Each number is 500 + 40 x the weight over the matrix's rms, rounded and kept within 0 to 999. Layers, rows and columns count from 0. Numbers have three digits each.

# up: layer 9 MLP up, 1280x320, rms 0.0875, rows 428-527, columns 192-255
# down: layer 9 MLP down (transposed), 1280x320, rms 0.0244, rows 428-527, columns 192-255
up428:526463550556481502538452478450417486570479522513449478439410485526498497496512406509485542569476457529565526452508539495576482440525502499559527508543490487586472493580513540422476582517521532
down428:431479426503532459454433521455577538511475487495526553520481456562478472546459456518521466409563518492513471496540523425474494524609466565453477546502575557556524465500484440458541522536584477
up429:574476523575515507477483521503476540500470485503463457507456574493498482440431545533498456445496484487529500448499537546503481425484499554501438475514460572513466435461481496499517528523509518
down429:488433438481511459502474464464526519506542464415555558490466581488549486508524518502496466513449476447495471514518558489498543461542518448409518561445474485467546547492559579559470519411486544
up430:487457555543476474495522499515457457442513609488463542489494488528501443525540520470495550488486472554508506511484527439536517494521526536516440489453457511581510553481485539509556510533503480
down430:499464516448538519525462567504486504435478489488424490522538513526536438515443458523500521495535559463551512449485412437458511494520526465483503534455496482482507467475502393493529559435539470
up431:473428493418478551460460468471476563501460469488534464495567489466521467530548480535553505483553518539482494509564553500460586472523463513514418454458491514475489602547530395536515545486537487
down431:480433557511510496489514543505462481502528489535563531510500536462563456523537519497439442478548396453475527510548485440509528492542562463543405435525490505449501532509490452512488585508480461
up432:526530551479456477482530496605475533496472532440506436467479455519548494545578536487469519419501451509494450506413544600435464487544532506483455519565465426555536434515474448524492494553528496
down432:498507508515484511437522472518462501521549519479496488515493536541544447468493522495510521512552472490466499552466474499442525499506556541446531483491505548451478585433503546560455503444446497
up433:537552510534473442510504568540505492513542495521599499544522482509470523498553532484465507540485519545482466507527542474474449386545473509492535494511492529539442457553483524559507549485445502
down433:454512532521445493465573469427531470501503532411504489458474507493502576479500488469513530495479514505502522453434478432482514543503512472564473464463513417488465552469491523472518527527507433
up434:482435472510494469541467488508519591398474525454518394516506558513509510501460565528493505536464530450434511546537471467529513474619475425465518550490513541418470500542436533533519447468535488
down434:460485550459465495539501503502568473520556481454507467477540453440500521524540530485452507487519484501429446480529500525490484494504511526472477460525521509577570578445486461461617543432506556
up435:457456544528539552464554476490491521485449459482529481472508494514452431524545497472479498427516403448500482460514508512512512471513454468437461482548483539500509420501490498522492444465528470
down435:451526533523484544596484490549515474487462461441441488495561511483445615461444540539469559507525519492602509508472499543567526573521549520514504559530468437416508528512501464476447510548489466
up436:502436462469537537503502552567507449482570449535502512504442496507458460543491541496488493492532530510504524476527426483532505490492450487470431469539548513487493494521546523499465437529462487
down436:486590532545510551494496550510546507509534455457480450525476496493505516536503490426575463514507510529563471490545472423488600475506487462537515484435475515504454496520430522511480509487516568
up437:405465468466554483465523539518427509528499530533415549469541494478490537521499468396430496505399504500550488556519532488457520482512521499551484528576520523531463492541482474458465537493507507
down437:500543486552528529493479500471554509525538572418515447587510488520531511468512441572519450506577526543514521544506564492515441491487475463503489532513479478501532454515520535513480591454457450
up438:502481475442549494542499456480502513496497522452546438494428546499518521518442531502436519473554576525504533464505540530465524424518542503443484517484483540530464519545485510577527526455491498
down438:558523465536467529423554410528498565541514559461538439503484464517554540467446490485495504517484490553540530438506523504509505528479475473481460456541563498511451420441479567459524514505552510
up439:435501592526516434420504534439551456488510522436556462392526540452471485500474591526509481503512494465486463457530483482498424467513507469537523510496449453530514557456525503549515508477580543
down439:573494604454466548477497534497481481517522449481443531419501575508463540524508436516430486578526536494521477430466479552520517488559456483481516579534445549548468446542568530518510450478469523
up440:472506520526480493533495500504485424516494507507491516519416490572556455511524434515527471543505374427561492486546483474477535441407511512465540491472587555501501495513521527444555509481539482
down440:511508556479496450474414446498497480443539490548505469582505531502477608458535483458482500431474469477515575511576611595473562516518483448474397522532476572538514463495429509540532506470571489
up441:482436483552503486438501502525491463462485497507595481589460516441530504472481574488424524486510537508508538485480454521473528463521496571458479493486501523488508480434472586477495499504507595
down441:454523491480513520496484476509534497514430577519570572456521442420514504494480496567522478486495541523518500475513524423392523524490479539566424588418463412504492467454490608475450448482519475
up442:433481546509567536499501545504467517482530496567557526544525524495505438568438547491513468465432471462461510474542485576445576401526517510497559469546529534487491456552536493527486525537519481
down442:510509506498468524478489553544484527575473548498472480437494487434480477463447535480478525516577543503470482447509467572513530546461523460498529514427468456591549419446443518491532501476540452
up443:498505473509481526428503571502472484489440589494499476532567506468536494535553556549509455477515477464610539426529429467526460471470509481526534537524433523472484510456562479494497488507495542
down443:502543456462526515425571549484483475552535522503489490515471419481513457447531531499596582505524403510465555598518470504493490459550568491559514504538524473441453513487493544543514490433454562
up444:474521530477440453535477487456485528459451561539431409527503513510428457523508504493478578532474522491499490534538547499411546435546490549495566485555444487528503548461507454513540439542492504
down444:505467520484505546461474582477476526478524469565462527494512485465484538482478482485502492516567499438452455508475489481420502576442431493576471544472551501559558536556520480563470555511504456
up445:489487482574457426496478581423461547489545507515535495544525535501497523539476465493488538530504516550547503503513450564467552497524523514499551594513549521402554410404498488492445485493458485
down445:517528486504540506481444506626517414523430547491524480457479530532588522524540488455502450518450520536508501496499567432416496538471467444464463464488468476475441543521556534438493473452509533
up446:530477508526489480490511462573526557503513547475549507509555489492545490468456558506468509495535486489551547491478542470553507510524545450486524500479482466450580528505512521530500569559493523
down446:478506527415461548525559567469491483553465487536498393483497518530517512510585584470521470518489529526572481554475475533447501461511481504525544468538505634561516475511466491454466532546490540
up447:513559486531507537535494478528538545529507499522479494518507530477527553513455434474486424446496491552532415516506592470562474419469481437596451486475521538529571530522510532500529522472501451
down447:541517507477537500500484536434468498452501548474496540502403470581470491495612502427507559515475564509510501505498466527495448504500486546536446445492517510514488549585526554493512500547410447
up448:476551488472479510545517577585468423478500482480498501483580508557450488529565494490508498452483514602496567511488521517524569446538418451538497446468459532476417443477529458520511558453478452
down448:447448533492454494476497541506501498571512428537445498425511531536494512559486502505502479478568498548422502488494583525474425566492537572450539482530488525513473531460485552469564465511534443
up449:507546494501511512467481410471499523552480510548520487516575569479544485539555537558580408520491525478540520444563483485469480455507455528413463487431574501471518532518493489512483474495508522
down449:527544493548494407474477458493471425507474509510475501552579509405569441506484565465501478457504518489542513468522489507499473529532519536488379512505498433474543550536555402482532475464489514
up450:508500571482454583479471447522546576530498497488473476447461588423526515435491412463498555540517514488510496522577398494476467410530522517484485516427504511467468423502563523530510519509468457
down450:374531518472482461597537523471504521507514430559478509470430438518504530474565482511457463448478475536442495417401492524481571517436547502521501537474485522530469537557469484420577538398483468
up451:546569500494443591473525554483489555459517527477447534491505536431539450488578490457518459615518512460476501543494519476448482420525562461538579453513479500537483499469484452555500489452488563
down451:521450477481511501489474515506456500520419489487514499547499494527522511521513476524467417413443553516459559450580515525541573550504455491485470502471478459483428475431471460514536470555547442
up452:459532505452502503538520472485497479606555512509496484581462450525520580464524528502446504425512475464474534495523486510584506466517492370591427502515452563579540498489503542474381498574457553
down452:510493496502555449518509553502532493525467437491522615500512485549448496477567451457466441476444556568475580521555489528537454515463521484539484569499486482476510463512483469530533508480463523
up453:455477436491522520553483527495517491475516494519509503603505492470524487478505509423515482514457534567504498527492488483529561517487487450470481486480510574432533537564548467500529491486526524
down453:464513427472490536554500485484546491515483499534513448483495455517452492554497560514518450560549534479572482484530472492541475495501508467434535524470462551441568519505470494449486488491461478
up454:477481474502485537465571465495444498474505515453524590443481547512438463445500493495540433412519499492518522548453497557566509573511521522503492490501496501410546535503428463477526478507499566
down454:521494586520461409477546476476525572477509523514491474519509562485554502524512423542519508480524539509510437478518561448519580458480532553599478525531561456472418467492473465579485491582477471
up455:474517528452483523556528506508550546499458491524585511519546494546542531498505461476566526442462438471500481490489501531511496499546540441481419489483477460536511619440442451569566458527523573
down455:454526433539506455472528558529464478383579507472446555568523498491590537509556543525486562504533493461472521486449482513484553470493462521464528454483532533540614492454537430524500483458491381
up456:487506525540481538469488504440476437437521555409569494576428532503515483456439516463494555451499558492461567532467517511426555441485455471453483498535473456567504480495489459524464522498428543
down456:470460501480475541500424532480494525511486477526493505559538525526524491571491502567483592474555458484456523441524542529496489579520524567460528477433528494539578477560480491502537517541527488
up457:543459546513508433462505461483475512532463509509458530420536464463495457520496511488559508471545582459510474528485514577423508545557519488499537443492514479462507581535532511502513524470592539
down457:481507467509560455525518521497512486443514419474495514533494492519478446543451508476473533510533522471579488554471445457518494491486489498576492579447540465502500489478509513523504498458477558
up458:505544484542500503485515412494479441468541529482452532522558504480547460488513497485547568473487518463449494486523461532483459495549546453438442460531533433486475450529527446517529558522471451
down458:529551480567541461554454518444478455515520456489470499428437516527430463500592491493549540447612530487488480493478487429421521511446560504476470471494500520523541533504473498538454577542480389
up459:540543452445404521521531603537385531519492564582466516495502497464524496535574426508549525525521460526496500501493437430399469481505525448481522514472501560426512539492488512510522518513506541
down459:450510511529510540561465487495490459493519491554505488592462502427448562498425479525495515489527438386517502569493550490529513468558496515485537518508525562510504533445491520479499580481501499
up460:489499461519549525487489443526524470548454505520555557471507503475485483501483523524513461496453462497467485515536498448563445487455482472540542497527466494542527444472526514449441517506564541
down460:430441524545556416535574608531553506525559545539502458467509480511488490526487514484502488484581448462487491511628434427487518497470545485472462493492435497568525503475487472479516507435502539
up461:459444494494477481507438531464508503534487490438550515479509532521446481446500470471500491512465460499460520585471519506544504578479534541453492561453469480595503518482532509468504529472500478
down461:468509494542524459487471509542512432480449490451489538529502476447492533545515522509482440478471476499548495496523563523464518502524516478428484529487515496486518550559461510441509473520533447
up462:464576461534466544461484515474498402401545426523491582565486410542472507515481517493469487507586528516541537448435481473469476562511526461516524480458544433494412476421491523547503517518452574
down462:543478469545450525539433501537449485435500491487514518478446533459506489487523507473537555478422471463552498488504534452522527500540483488468470552544541491527558491491468454548510511526487539
up463:482490551505533510548519545414492478436529449523513477489522452550524509491509560475548531461502480497572475465459530494573474385547455482492467497517529515467492554512550518455556448550541519
down463:431556507505555506491507455492544531514510462499494453547499526518495557531490531419574511543432488538480569446574479476529521444420552560461456437563544517471532501508469473514483392512487586
up464:553499529451433465484541485505478463436503543514520488520512508460517549508509450452531483499457556541474520490512526503544546462536532501441472520510551534518503462444516512481517552549459485
down464:499488509499597555491442498524543507503490473481455466460489482477468439517506526488527531577468423476490489523474420484444494500489474481461514470533504551453470467500517529481521472488520566
up465:508537501483449553543502493500432498528539466559454519552473468476521552452519467532470554460474492540513488521564515528435499496498513459558517459524418541567411497524531471509506561456472502
down465:469425555528485468484431529484490450401439461548481539439506459586559424484609505488507479496491525458521522487436520456537507503451497496557524470450469442508488447493476435474408518439424518
up466:483536518476509486422365492505479559507515491454460496495444452540474564485508485487558495512517456540475580525472516488459548514481506503505528497440453502537480434509531510411467474478553500
down466:484559518456492471497436522573426524499442503462466559530560389479477540440492469510602437522490549475494525494551483501495523523433442544453532499467482454479480512456486512487471487627584405
up467:452560508476523521555517567556433490500512407521456531589569567448544473492521569423517435529551462511537593476465465509500514504499486433435495493468475449519549381463509510531517487412461471
down467:505506466468503498503442412420451505489407570531521510507454617513505481539462521536507508495501513525505439462480508483482495473450475519571414493523561573507487548541528427465475492512479419
up468:460499562477544457473460454636546549485467503458512497604513559458468527551507478439518448476518412501453511522532549453417463445544456517508569504518479524542494508479484549542558532525538497
down468:487534515544483508545552482478471505445440524563572525494490485535569526539468482490475505469496443593454562442547412588502480520527545503477526461493554622525437425475486500499477528537433544
up469:429522453538581521542432479495506542508462622518478522469582554553554437481526531550509505469437586543460481502483522502458453499493497554525499451517455568469506527437445427491532524501482505
down469:560446464471486487563523419588460486435509408566477494551502604478451543526547483463536486538484534441427421437499514380512416509506502463503484503436509414545500502483531477470410583504407466
up470:489497480458482511470516514517483478550471539519560541511568506471546557555612530547557455513542505513520502493489542465528438474480496432474511433486494445462525492457447377516536509526507459
down470:445477599457438514471498461557396491516500582458585442497498541527496544527514546536523496540471495468491563462563512487461496401520545459512538499419537459544550488502499532456439437558494480
up471:536539536469505437517516502500383497502466558553545509495518481502522480466567541482503552530505531538507529541489512540470503555537509530508517444480426547504443539541460459506472420516543459
down471:468448435494505504537533474517483520521473479505493496491498544524518499541488499517502527461479518472471448548525490440596522450504467509474515525537532540490494523453506512510531459477422435
up472:479525499471512430535464590536525505510470423505468532492492492565502514529498518443583550499474589524520543567521512588502413538458510537457484517520481526490514496532506516521480490459469480
down472:492470497528504456456531494539429526479519498473467482539496523429471584473524476537519468509517413523509553488508491492534488540570455527463522550495491396462453553442517518510521475511524529
up473:540482466513498498512420551517564468524540504505516537484482463493562442489478512485455483479435431484490506524459508447535562477484497450513548534501429590447485514494450516551502528499492507
down473:421556509481476503506528510368462516433459459488541446519521469495541545484522474517471497522548538488526456471493416588543528476517557475516453545492472472527519500501500491512480556497477476
up474:449486519437492497458493521507487477426439493471544503488495474508499528469466513484554523498506606529497497459469435490499557475538553516521488406417543471557474463463584494547481510576511511
down474:511524532464422504470552541473457458467496374493515538435480514528506493525417432445448501561535507543432516450484422525386522515500603430466574514476636477512489482504457446495494560441560483
up475:457413576484412506516470508481502484468459461494478563499444523542528558509554521542457521480554544425453444543578428406488521537482515505515542485451529539497490504455471586486503518463468483
down475:498497504453465505478545427505480552548444548483541520515487473543542564459434546562545496490500539547451408430508479489536480474531514532538552434543535525559472472551449468542534513500477595
up476:479557471508569516473433446520474438482538488509485549455505482392414505540510436471571519427537490473474473453414538512478530508555540514464418553477484455447503514526513472457491472503508496
down476:458497548580459482433518519438533527498463551509576520476508506520552437512514526564536513474503534453454500518622451422471439459479465522444500497499510518536452422493420523567510465518477492
up477:455490515503462565569574522497402471517513498571520492440596519503564551572459512498530515519511521478514651449461471516479560512552496460573415508520465560454424556496465499519478525527546493
down477:493493507461506487497437468545489470511456552413569517499383539452441500494566467521462508520444479502515550542511523428461416484518550445384477522528491443467543556491493514467503503538584452
up478:400347505553436435456476491564507507475544477509463543534504448533479449501536551496507533571565459570570519502582547465454488455544466604513567535456473550519499540513518495466578505495561497
down478:450465480512521519424548503474508586509474543541471482457539504506452447512508488540467490504544419581519479463559532530492479450508432530485523523457622518518474425465464495637486476458445497
up479:510508500458470491504500511484497523567479499398514500535555534516592478437518499474477521433446498452417514540555557515544493484425500474574450530452471531577406534457457600472504500536414531
down479:504515480502510486542482478452438481461501538557511486433538464532439518526476590549527462486468494535449447442532508544549474472532483506497441514502594483509594465472531516525470530468449494
up480:413522550542554556550510463513535497519513499485496430525479493453569582442527484498529509487471495515490486588494526491503450532494571556495529472509505540586478427585497492498540537548517541
down480:518503521444479457574574454539500535473528478407541547495460463569547517541539463528492468493504552472419566449487441464502514496506526572593528487463491443505567525548484504516538487538485483
up481:533505551481466520535532451584494500503506444514436527460482473470562500490587503500501475471518535495456580519418541489559466440507451566496493503529494531454586467511563491527495499453462475
down481:491477477492509481512574467475478563560526548527513526450555515574516488520519529513483558449509507519490519527568539427522490574514544456518488485429461454491558439465518564440420583509525427
up482:459483488434589480489515449545417449466502489547551547502511519479451512484545470506596507541499483527481483521528502466468512486476523486531503590490493507540484444517405508526514476497528491
down482:500460413530565481537363527450482521487490548539528522504530470561599459502545559491510509514533508507520506508488504497500490495520491558467501489444524444479499480532506494448449543514531474
up483:524451540521455568519482473529475419484491502457494491446576513442456497482433527510457493500482525528466456415498532574461453469484512498546531519480508507493501448509518454514528501534488423
down483:461546481493493453505471538535508522515486500498490530480487503505493479507548524449517494481518525582509460472489440478515575505518488527528464514516536506484468524579495424503470523471496458
up484:483479553562447506575493524514486449526502453493493536492468491535477513552487438476502531538510573481504503456519565499486488395513493557562466453509527498468484518471491463490516437481426547
down484:478489466552563490391600441547447528491448504467533498494515520515467550492550534488506514559500523508442498540456535554471528514442524500578452481584518540555482493533540485520534498571518467
up485:534488463490486494462470466490475508476519488460505510531519510441409521495477481479432455568502504512496535493451545474514490481465460467485564519459563547511538481452535497534514478544431507
down485:594483550470564558476485481433452511511530497402512504503470504431488461465505490491502479558522535480482493551502500536511542500517445482530454533504512539515425489540485540438555467530547582
up486:488489454512530466446492489587480487489516492492477465507534594489475519527509529478498496521475552514488442477481523529423520530486537505487453513512527542499488536533501534467514547490504448
down486:420461472497514549534488468451541447506474541569495551541474419526534518484495474531482451472494504454550498580533516500537466489550507492552533483502489571512550452510506504488510439485442488
up487:535476530470467509431514454623529484445487506506413460515510447424499505456479461512507541534489520496486537541527520521501419443491528503471482538470442492480432564491492506482499500481477510
down487:454511470549501497507516473472495460569493556515521464515497502588492556500488544454492508503490524564595469502503474563479565464580530477481498460553533447559511545456459472493513498526498456
up488:520486572510561527468407595486461534460537496390536451550550525516411463479527480476549521456475541504514472494515528475502519477486465475439464461543502512462520483476456405507470435426580534
down488:413481465508518499494513471473532542585516519519443458544473431457493463462439491515493501481584534511501482567531455511494462517475535491514495411520472436543552467438480507479569541485479562
up489:482500486521455431496516538533438525481487486494521515515509456566494525481518558499480497460478463501420488512485518453524531535535571503574515455557540496520490502531486504514524592454495541
down489:475530508513531509510508517548475471535433482503469479405490531454506519509525415503415522530518477574556469525453505553529542527478413487449490433452485452514506422546492602504500472548509470
up490:549506478499577545520566500561536481434571486560497567493520411560427397549522592490538493473438498564504507520554517507463511449470495536474429485494524502473501486531457423518515465487474503
down490:477493501517521479431554427525523502504478457427453442528517514467508491462466468507486516455532463472538575541433516455480493510468501533408515449506450409440521440465543467490520520500467466
up491:448549496479510531501483498479470502573539499583427510457509512491513476488481497499479513549502462468558505492486477453506501556509537580458444478534535569489529555561509442451488493533389509
down491:416527448497490551451497478514498492512521491496547516471506463531530509580522497519499495490470474491452524431501477528457495472514517451495552532506496457518504484470431549500469496505602510
up492:485512547531486581521509582533458526481496462444564502453499486434521475488520554409478532485509559580535484535512458514483522507462591530450524473509578510518490545433485520498493411468438466
down492:522511451564504433535509482460566491477426506499497494558480465543507487540493487519516494493444559532473513445498500475547456521552413495520485552507366448465559510502487515554486530546505519
up493:538511552500408511570519433538490610489495500447583439455516417451581479496445494527532501491539540466486503509511566461498486534528473533563586445524565508509491431493571381450546440467521450
down493:566600544523477517496534536386484455546514450480484547445461563550479546546455443507501549525563491520402442506509503560574429543521506473484518544501539506548516529485483511456482496521536499
up494:532500516535469491490495468502546486548444522435438512545513489520561552506491498474540548450497529552560440546470520508512574499425489505474431462439468537540543512461446485510550469520463579
down494:455492464449506480479460491530530579543500540500616456564464488532495460462503502490499483478540490507561497534460441486551510534596462502537575437523517493519486545450445502543510559460447501
up495:482570503494511498486511510503473499536478475450556503460508508589497492498434431451556428573559546539588512539506515473528546511529473440469515469474413518523434480536549536544546429535486568
down495:557505514530577419535509518508525511467522515494486484496478536547446507446470537511441497433504400403492490487579542574544506488480479547514476539555572448471500490467472496520471543502443490
up496:493457468435492489453474500512481505501506471497438535538493542479537496549473460575437476468509523436548437465474428502529479542502500486509516440526486498526472474478546468512520403519494522
down496:522595490576486507463526556470558510488499526460506469462558505512549578523509534499492513454425482516502463543473514564472488533492528509437489485453521504432474500419444546498485556499527561
up497:567513503533522474483478507521538474525487506489435451505444491474529478548485480515476455520516465446511439458471484497437526531504491553400532608513551384472533485493499519470499496540539540
down497:511527481501546425491518553529478528470554552511553585534530473515443524459521521490457474522478489454579541471515537484516542487537575479535514480555514537536519496558562413476509511502429444
up498:413542440539505486533530532469452496554428500533458519468557567443551501480457521514555444516411507548514549456509505497452457497529536470496499510502513467464443490483483480494544473500472456
down498:526453454493533492448584479479497513589507483577512478471460422526479500471425562491531545536455462467497536465523488532519490419439429498488570537455502463480528570524457496481576428480487486
up499:520478509493523488461502516518445497511427399493505478536548497466478473531505487475427433466539533549531577531444485586567478490563562489549486469525528469476436496585564413538421507473519522
down499:529535463512528475536558530478533545522566524469535553474557546571437528475489458523580502556539564452561532531455520490493492521495468484496500500400485515490550491527547533478526515466524434
up500:525506522520489446574473575534483497468518547527489546467542477477394505502527480536533524481449519474512496503508511463473471465485477515453521495514507547502570461361479457519492457375469513
down500:441493445398509588486479496526501464511492516415520468516525518525515581481496511428435456456485448414475544552465513454525510467502516480489481542557503463521505465471505571515509522494524487
up501:517467492532448495424491458536515454497528474485474470448477496479580446474513506435511490485530502533452483508474483531540512545519531546446550521457481428458458456492479496468506450444426451
down501:578418497484477471532457484591439504421484475435482474498520536497421530536473570481491523499509523501463511513514522453520534445522452508557546492500504560482514504522489457452541599558478426
up502:533450473510517546500483522445511485440494518539491463461523548538472490537540450540509471547503518493523501465548427420504536408510550491508583487487534482560534415395517503563510486472457507
down502:607557492551541440475513457509515440426501552543495480550520444418557583466493533413501506452462483558530472470483505530481526528479429514490495488525554470436477495501485556566488495552508466
up503:448534472525533464466502500455486446559527537417571507527623473470542496479476504538524491450504479513482502445447501475441483474527463489501499473573528512490530559498442610476513462424493547
down503:451508459517504551446470484505507475499509563586477444467525486497487541478486465447553511556450541385526474508501495480512561526361465563493482502501533468441546505461530542484509476512515538
up504:532469480487532391519536511458501511494497457539552491555557507456440459467450507504523588471506478457493439522488493535561477482589543492458501511487487505497467488496498476471548489474468507
down504:530542503445483536554501540493478460480460512506465530475458484544491452556497544451542507460514464564399456554496533534470495474497512479484520484522467508547448422561519436507537486597514477
up505:481484544565551492557507514471485477532488487482513478472512473485569549495499523508495476515582533460522495508525487504457437493528465500462446517522527472449532495506564484499494420477472474
down505:521462501488510449501517482549445453471475508470476486457534503455467495508482415552455467500511460606467547504461590536473528583436544482509460436449496559546505483535422494524514478433551512
up506:501472521487437504496508501494536520427498523554547565473409542437505614520569506463544438495510546490479466470514493504557532495523548522540490546503478402528528481521545448536522483488448432
down506:477542485444495507591540501516411549530586512479554475478599468489541525476551512515467499457505521500444548504490489574480493461507531501487508489498452471538509440496537533461528501537436415
up507:502490460470486427528472569495506507497488484571593511506448491488555463494503495443511510505428541508546527478493460523448434483523452540518546478549469497568493448493498455505538553457520533
down507:530512518538512528601551483486511486534522482474567514504451492507459487514518499518509504520540474510516545437490480598429454500478446531478523530441506579425558488489483498551489496534447581
up508:493438468463485420473520539508535558525515484453409549489472519440459498583601545536527572474446525506524504534562496525511539511520471545456493545527557502510472474535507546450568577461482465
down508:564532465511406518522493504407561525500504501446543495456531545527558515504545494448542528382565452534497564564459513547373563566495553472505508521457497552532488499480475457484522495544456523
up509:459473535516502511477489509545478527553486480468507498473530561511402503467489442540551559487478511489506546527452481507507495450471494479517466480537513498463517469542508495542508485484465492
down509:524461458546509505515477510521575477439552480448592520440451504500533510503528501464561501526506553476526504464523490407490490489541596539544530527516514492452521470552498501544504510558481590
up510:519552510501539634540502555513432462507521478576484446465500559404481491447516489510568520510422457479598493437486528435531439442510429471469519548508442586519446453550425477454527569473484469
down510:509513497490484438402453454547550497523479485514457546536488528430511426526435476554525525526540528481530478535605475521522477471492552484494511450508505522432544520547490429514475535499510463
up511:526511487458477464542486473462479452482553468550509501524470511553521573461510488529425468461481535469551629534531455555543536504449499472506459475530366493437459514525464490501527476470474541
down511:461530551495432459535552569572478576454537447445478528522469557514525463518510521453510488477518440474435449524571506491505515505525507462467444516528510499557515541451529483497520505507539491
up512:485476486464543565546537483505446499502537498453531536491470459522534489492553499508552507508532576462562549441502490505514442381447462460485511494472521476518468493451521494529535481549487544
down512:522473486511461482542478521562471470470499507472461511577442544553453488535512484518493510529465453477474538533564457503496459472531510547501466499515494541485492476486489508491557442481494503
up513:511545478557479488491538497487474460466484509518504445437497473462546549450551490496495497465503524528541555528460526582498467461476492477523435547516465470482434468447485534491585560533504495
down513:509468464522545586526491426504553482513548505523525460546486513527535548498434526513458489515504526502527513441516472483490553562467466530455493503471518524475540512509546433458423440435446490
up514:444531553502468574483546504531546520514523541555467575535520512551541463551520479608476430513574519517489546489467479583604442468483490430519506485507468478460481462483568489536529516429424467
down514:508508560445529508477481532483514443458483493537518545488516482459468456440470525499481560511527473510638523523491526519454502507549481478475523559423479505500405587485493508434522547554568479
up515:543479506457572522494495502495435511489497484533511537529486475512481507508549509547528513450559483472478493529471501469523487437453559494459515481413515550502504527521531540530568519537450530
down515:543516495555566479517480498534518468507454552477530498530480533580488611532551542575467426456579491491422557474485478482466481504488523478471484441480527422467521511479514428474487449557455469
up516:452503530526440530528484448529452573503464505426497524455577526520535539518572487471560470477475435494437547502567510483479445455522584516459415425485508463569495491468448560509475509550478524
down516:572498477516522516449444524495542524488523468526533483492459534462464499509500530489468481534511516470487524496537534501515474509539527526494416519526504402470441483524526502486438536534496489
up517:500574555494443555469436507490543553461442467516487472483489506549536560453541535511460519518531474484500506513445401518502513490561529480494486478523536546470536481445554391416426425550550463
down517:482515483558489549516502460535546471434496512509534494514442533480570459563487505573567483502564542414513487545543481519524558515481482505440501562434522515458470460503518541463538544592482464
up518:499456446548558444483468558508591451496532472477506600591518461540551534540496531478501505485520522544513522513468545495486464474519522479534449483484528531491481474499546548571464537531466490
down518:556503533518440567558445496486511531459496507487497418477526485496429504475500542498476457520478471518523460515536487496504493486525483496437479528486547515544470527502501440476534467479507517
up519:483478512516544523494469434507519484477422540524454525556501496477503561476396516550487510553525498537443539518524495418451542492560493514522429495578584521481476542576458425527441436502483491
down519:511572455572475508442470560488498486494492608513569465503504521500487440430440580571461517508551480470544523461503540599504520455465527462513421462530487471529459562497559553485513507450449506
up520:489469458467555580461665493501483520435521445493479435487443435498509560497569527467569513498526571501528494533515427489469517505521469418515447460462527473473433552469471538519457445535483536
down520:619519564507516451461440498539459461503508507489510506562515565560583539497539487437431500547504484465549481533510504454486506539495416550499493536481489452487607493472459551562560500533556542
up521:506475519512451468489447512493576557482486500424468463501503520491533551467535546487492484476492498449452505537494546477518498425502543505467519494479517470483483516574538502426567488521486448
down521:459437540477453470518532474486511483488497491523513519503526418441440539494526453516515448519501533488464453430460477468479519512581509529543460406493502392438547411529472499493523500477457487
up522:511541472485466489538408511481539521385540447442469498484541454462562517538477390506527488534498553503493553574480598466470482471460546503522537502546556432529499501436464518470519488448442469
down522:548495499580504475515500497533504577579427563532524524467509519527512485451466479455490441487489503552518502471573464483469499526458437516556479558447455503447537551445531422521559497534515450
up523:506510520470464481515463495521413501493482518560466534477438504485485437560435501527578532502490433527451543464494527506479503426511496450493561443423439432457551520521450460559482538476524451
down523:543549547540505547502546525519518536532443544477534587529539455520524507530537495462576488500417472505447451559536485407526503540563599513516511469510530513538494494422580516494467516490478481
up524:521522460483455558562483511536547531482539534517480575390555513501524527470543448558576502453480536479506522489489500477510475535513505418521421488496431545458506510476477516455489494538529484
down524:503447474500550485421509530441575441552482450567447478490517454555526469518451431465453514517542540499517541510458443490550482513479507542488537536573559489480467549521496520477476490494466472
up525:485496529510461535560481496519509507483531457433499507524486515569518569502530550444511537537530429485514484495462463515510547480554511434482529531523517598554501508518449502462434504502429517
down525:469508493501543459523455504558478478575445435494534462449563431454488442446500526515380539480442534528396458524494458506509493471495484550491552468459469471516504473421502510493502482483522582
up526:448524502468464469485478501464510485444497464475562525477528497494553534472468440500532571509596518487501500478488528623479537515521446496462492482475495467479482391498547500521433532492522495
down526:513464553455544549503545538510452500528485476477459542468493485534497449484474573486466504455423490493505473457535553495511423486505494477486520477521530550491519506484517511441516507525490527
up527:484461493522495434520533456493503498491523485445433514516438480536446479467471495520476531486479496530487562593508468433517498496477484481482451541472433517630479525462478506475529458599530500
down527:503483516475441496525502457516458508579484530461472502515499482513471496477563460484484530492539528483518555480502500479507477537508526514498557577509529498503513501509501564500520502475395481